Part of a small language model's weights.
Size: 12 layers, width 96, MLP 384 ReLU, vocabulary 2146, 1.93M parameters.
Architecture: LayerNorm before each block, learned positions, biases, untied embeddings.
Each number is 128 + 32 x the weight over the matrix's rms, rounded and kept within 0 to 255. Layers, rows and columns count from 0. Numbers have three digits each.

# layer 3 MLP down, 96x384, rms 0.212, rows 0-95, columns 0-47
153105120136111188157174127130119172115105161120179122144143130110131087136156111156137105165084141099095130129085106078133146146078158117132088
191155104117121125067070143122139158180129116070094144082148052133136123145142141111097079176081104102093111137138126127104120135126129096176108
159104090162127142165115166120153141110106111159137096108137168141120163142130108146169119127126106157119124100142181088108102153163186126117156
140135094130152129119132093078121142144107102108143169111111106176086117130150154100115109135126080143091144098046152114103110117185109174139102
130130123122116132094086137124125110119163183054124087083126113093171091144143118188137122177125163154053124135157122119122191122204145153099160
167116114170120144127116189127067099138103146133141107109163178126122180166132134122060165178072125174165146125193176130134123138142108173124138
080064128153126099166123125196137141172099114094161124118035141134133142160136074093080183146121110084145169136104156095072155129120071136176167
145154133131130109129113105129140089048189023170124138122100131171122091144129047125147188142083123149094089152098093164119045124138124166166140
179069087171107111190130154148093150115110113137078111171141164111110141154156116105179145175190135082130136099083154151114127112172154106129142
106104137122150183097123120081116102096158118059179233133103100120115121121113066094134148080105099078175148097122167132100163142170142147157057
154121154153116135145134132133150102140132091121061148084144109127147105131152163144129109179143118183113138116119156096101132121164155132168185
137095057156139161098126105146093123112104156123146166122094113118148183147114119088127097136166105152082140160054109151137150141102116159087167
124107147129135198103151091089107107144071158119121166128136149152139174140115158094100167171061105117181137114123125154149186091066148080132145
073153117131169071160155157087098110080172130136168127185108147122150164128121136075150110124129138158128145121153124182148202110153060121106045
072129168127124158161115070168120165132101096114107164153103097162099107100120130109106181126106145192087080141179138162148112101148116182084093
113132120109096073154128150127181120121164158105142138153135142110113136102145100125097120140135155144154077139176137137146091141083104112177063
149169144142098124143137145155083110164148104163126149112141162088137151137132166168157096124149144080094111114079098121163188130125076141172144
150145100146137118144133116113121125125125193090158106146117119148104160118183155073078166155183174159087125134122107085065120100098122139091154
155119125099093128117154173086169113169074099104172111113160102160132200127180132093068029085116116145130173148140086147067178127135076122097140
087132079130136129168129109147112157111103143109155085152087110166130109089125109081085109175102099162210157111162138145124119104075185095131198
106110121068074099100118112084177110115091114121130115073119160125125135138129170115136130081084127117126133122153125153129159147088121153158077
136111134122071053129135142201148113118174102170100139118161084108130112127103126171140173156185134198096142119148133082140133157116113129041090
159100116058089114133133097121153096135147065118132120100119141161094173050119137065089128076119136073178157097064106145074158114154112145110117
140166133090076152139131166114211107113079126186083107065118143115118075163160081150154154144160088139140076152164119089123105146131092159116120
095124120145095047144175144137137073115155153159141144171155092145168118182154156070074113130106156090085140141138157116109138148126122173121138
130139118080136133113132086060147126123103173146125156087099137137120117146155112128165154137145129094191131154099167101108178101076170086189133
101103096141079143147123108082141192083103075143160083065087143097169105132072115152140145178155101107165200171142141108152084041129185153157074
140109139209075119126077094137172144159180150144120142108087148110129122186159105144124156135142202146081086129147135116101140104120140117150203
160153135108119180141166091171144177122154072107169168139162129166116145162109036142153201116105116144122078157154140133154118144068126180144118
106219123139139113225115139089166161041098108162130188163188155120111133113158135074119157162178188128142142130131111128081135091135112167066191
119103153141158153141163155117175138119138146066055117152149121108060173051111055166132156149122158166105160112105113092146145190154123088108137
135175136141096109103183090156130168158144133100174133181088111143150127117140061150145131080172030078114116132094067170135188148174073117124060
132093072149082142164065150143148072143167116083135140145147150127113079119155151154159068117129128155174082119135167131094180116135166077175156
110114103101126125105119045114165099131143154166066168180084147162131088179142103104079090113184150106119088095152131125120112111120134126090157
084126114174145172120141066134159096141140190129114133196090139097141098149099078076216155151139168156125126094076174139125118100116188161135124
227179152139049155162134125175089133106104152159115181141144192147102115210132154145126069074201049082093150114163089126102152134115096168134126
129114085083135113116130161070156145131138147120134115171165072095144090125103173121145123122100113127157085097093056104087080118083106110072155
164095091110085130122131118199201082053117135121107124175128124144165115121133128141163146155160157079093159119139162140120123102122091120061089
165108114138135142109131165152145137119122091155179053136155149108128129134112179134179166143070106136099079113113175173130165083143138150144109
094147115116108113129097110111126136115134139134116153145127124108141144080147155080118148087177092135166162140131123143115088119120141100077088
134110117120110118089143150072132132066107131080119146212091108135155140110169119143060170110128095123158096133134134136079102101086154152131116
160095162101127077142159171202093116124151135086085132120087079124132121141144095091071067084078164140120097128137185106101154141202151129173174
173131128078101158152134167098118160154103130101127105096195137135097102208161156081064130134100125141138129106073161117094079142136142127109126
128139144067104137085140123119133157205105147128065126098137144113098126123148133137193130113118140013081126147104162076120117097124113124116149
158083098146124135147120195123166125125169114112082124152172124140132065080099125148156127136166117165081137148103153157126120070200125128153121
132145105122135105039110118060065134110116128112126115127149096157147123147083103110093100133128155138172139144068082139208132112136091153147095
139094116138127086098102098086143167129129132115167118095079158138151136201105167085086151124192115060174103151134108092091095108169121144147099
128061125116165117154118141136127093117136103162108079164162141108073125126126207100188175132144113145036088129124123139114047108108121125145062
058111110139131137122123068136142103148115138141116120107148126084154175127106087182148229164097149063185186126111188147121042155154153121153151
092140094153164143149141215073154121155139131125123043193091148126133050131108098140124190048153155133054095131118085107119114107105144109088105
106111125155128071150121184157089156126137108091197146095101151140121122183172180177134129134071178150133136176165177091123157136151157161141100
137162086070118100132102160093102157081099094127111122109111096146166194136175143162097110104177114122143138152128153105126150120171122132093099
100048168080174090127216071114146105072162110137164095116191096201149175169124114144202171153119169157162103138152172131159129115136168152127102
145134165163121115131179097113236103129099134181142122064117160137174131147109110145134066162155125152164126129099129081133177106138072078116216
184075112095086175129102078133132111105155122117115179114090165171177116161134121092135150142121103106118076145100156162162146133148137132123118
149106172132147155115096162155183133141084114089109158140160166086071101101122106123108130151098109178156088110158118086095052113105145133146116
124102137102130070173105130119083124142104147088121110183149132137150216120155134190102082168096160104134113116151137061155142138114121179165114
101162121120152124099123097105106083160149154095161138106146138150116125153172144081075105064187189124106162121116124090092153177137104137155071
183135153152093099145100106161137137131130134178124130127149147121136147149117147104162110153140177112132164141135069137188163151188176105216143
115161137183146087101112204097213134093136128140122094108121123129094173136102068153093051087157111181189121151183136114166127124166151091151160
086187094173079112098144092112110081131140192158120099157114152143166077103149092182137136155157122188123094125072105117128141136116168096117089
076093098136121137117118117129096107152096146113145189238152154110143143174107083064165180104112143086123212133121104121134125126145088139117153
151095056096123132124116152144097157138143184155106127137139110144105140108132163155106131101081121106150070096139116176095129126160103179094096
203129075067141129172127102082151142156098122170089148109138107145165104086105126136110112060075145121028108138159190137136070105175146106145132
116136120126134089125120145173172096117109137124118144156114116114129127063137142146191160103110193116073117115100111097150134076094096078095144
195151127150132096150090130063127145209116120115117128192116165122125154126150053174129174142116121143132166109096074145121100145068204109161130
132130141106145124124140143129152138130119146129142116107152167109152159114082162134086187132146121131213121108099148097118183178110078080101118
083143144144130087034136137063168151172167190122079090090149107125118128122167173124115105147121121105157137071119115149156097124176080133102161
141104093144128139085149166132103125170091173125182104107112093103111150147112112177200051122168148181194098141132134147134126091141213122126148
104116123094133124158167141106110118088089110123112134118131184091117106153143136227130153108117174035104117101122076128124109134095123108126150
193092123129088131127122103112146118137116179161140165177149134187131101118139112093160084150114147094113151150120100100114128142086194143146103
154150166152061127114165109074192138125168103109144144068129098109131152151143090094131133146215116180047127148119099117187112103109119152164080
133129061138146122133146118102181114077130160090084109174103145085111069147118138060126178069087191112009102116160130093085080150116207158097090
113178115122147109099123112161167087137135153117156144071107150197146129131118097169107099148122134104077144143110125161101106134140049089181133
075083137158121154149117062133037131156133066123154105129047138143129076140128040171184124104078195072073143155129085175121142124074083073095106
087125150141187087103152164142147197156125160113091133137093114126146128111080185146125077124168141189097163119115117154073122105051130131096183
140132138196114149130121124173154102132131104149145159141114123154140105102119098132118083167065135188164099122126078112121179105139201074160108
163142084100141091126091156081145098112118181104129144170096127125137104138134083137168063115061101155118147104153085126121198126133171130119153
163163123115162179163138056164089111112083129115108140139122201161138145141165131109116118099115101124198152092103128130090079115160121156147140
104160100124151132117114069121036131083152201051107203110141138165102141097134147140149085080157122157107162154120083119143166092126151183119129
075155108119110109091136196083135106153097172085107102062114142119154097080098126173085068122085190150166065128193101048106144121163136130139178
106100146168132142105104108128186122094116118145119117190090119103129102121153138101201117081139194134112110112192131128125156131147143128128145
099150136144114120090161123114184152094141112128158131093143117183105117205126124171087108061155159161120126139104112127108196116148130125122125
209136149126136194106130083146098026133116160173038128100123178171125113097129087110094110103078166136110080164127128125186145136109171122175156
102166114160135132130178196159085134116136128087165087134101194135101164115110156160078128148160138154167119112080151119123158121115140135120124
161164170145145168116166104139102100109116133145128161117049109188086129130119109071116149163165173188173128093148158134068092109071133146092119
045087131143093147165195147117147114115170105089083101133081077108098115106138138068149172098136179127109140072107135091125113166077152138196149
160154146126142085090141116115158130131169126143169167117124137154115080122093137125118127131136173125122138125099121150122132132124132114129188
095128105116159072110111154088153127123087116060146093140072141102136165137077132135094133115101112149201142167087148102138147127160084128068115
090100111140078111142132133161100094126135107161112110117176153149153170145088193113113132131102135099155090157208133123105079123179138116172105
152157125122131089131129132141115167132140115158075110097160153150146135110117146167141122090091136149125202131142123104134097127142175164137154
048092098129197111092139133190069112072132161123114123136154123121134122158126081112188119176136143097137108077123187148127129125099116134166102
137132174121147108101122128081108089144129159087128160231117104128156140128156150045091115177190107175160106140163091098132105139097152193088101
141119133170115140144142124155104149147103109097085106058101150131138146121131149137098109090125141087154121137146192143076122114123116092144155
161120120135066129095057160126113103154101118151116101158070160132143190168168100187081125153097100112140135145113113136136132127111080152094149
081121192097097134099136153122109123086158037140125138123185149144121192148169144096133133227158092140182109154121164137129215136064148118094131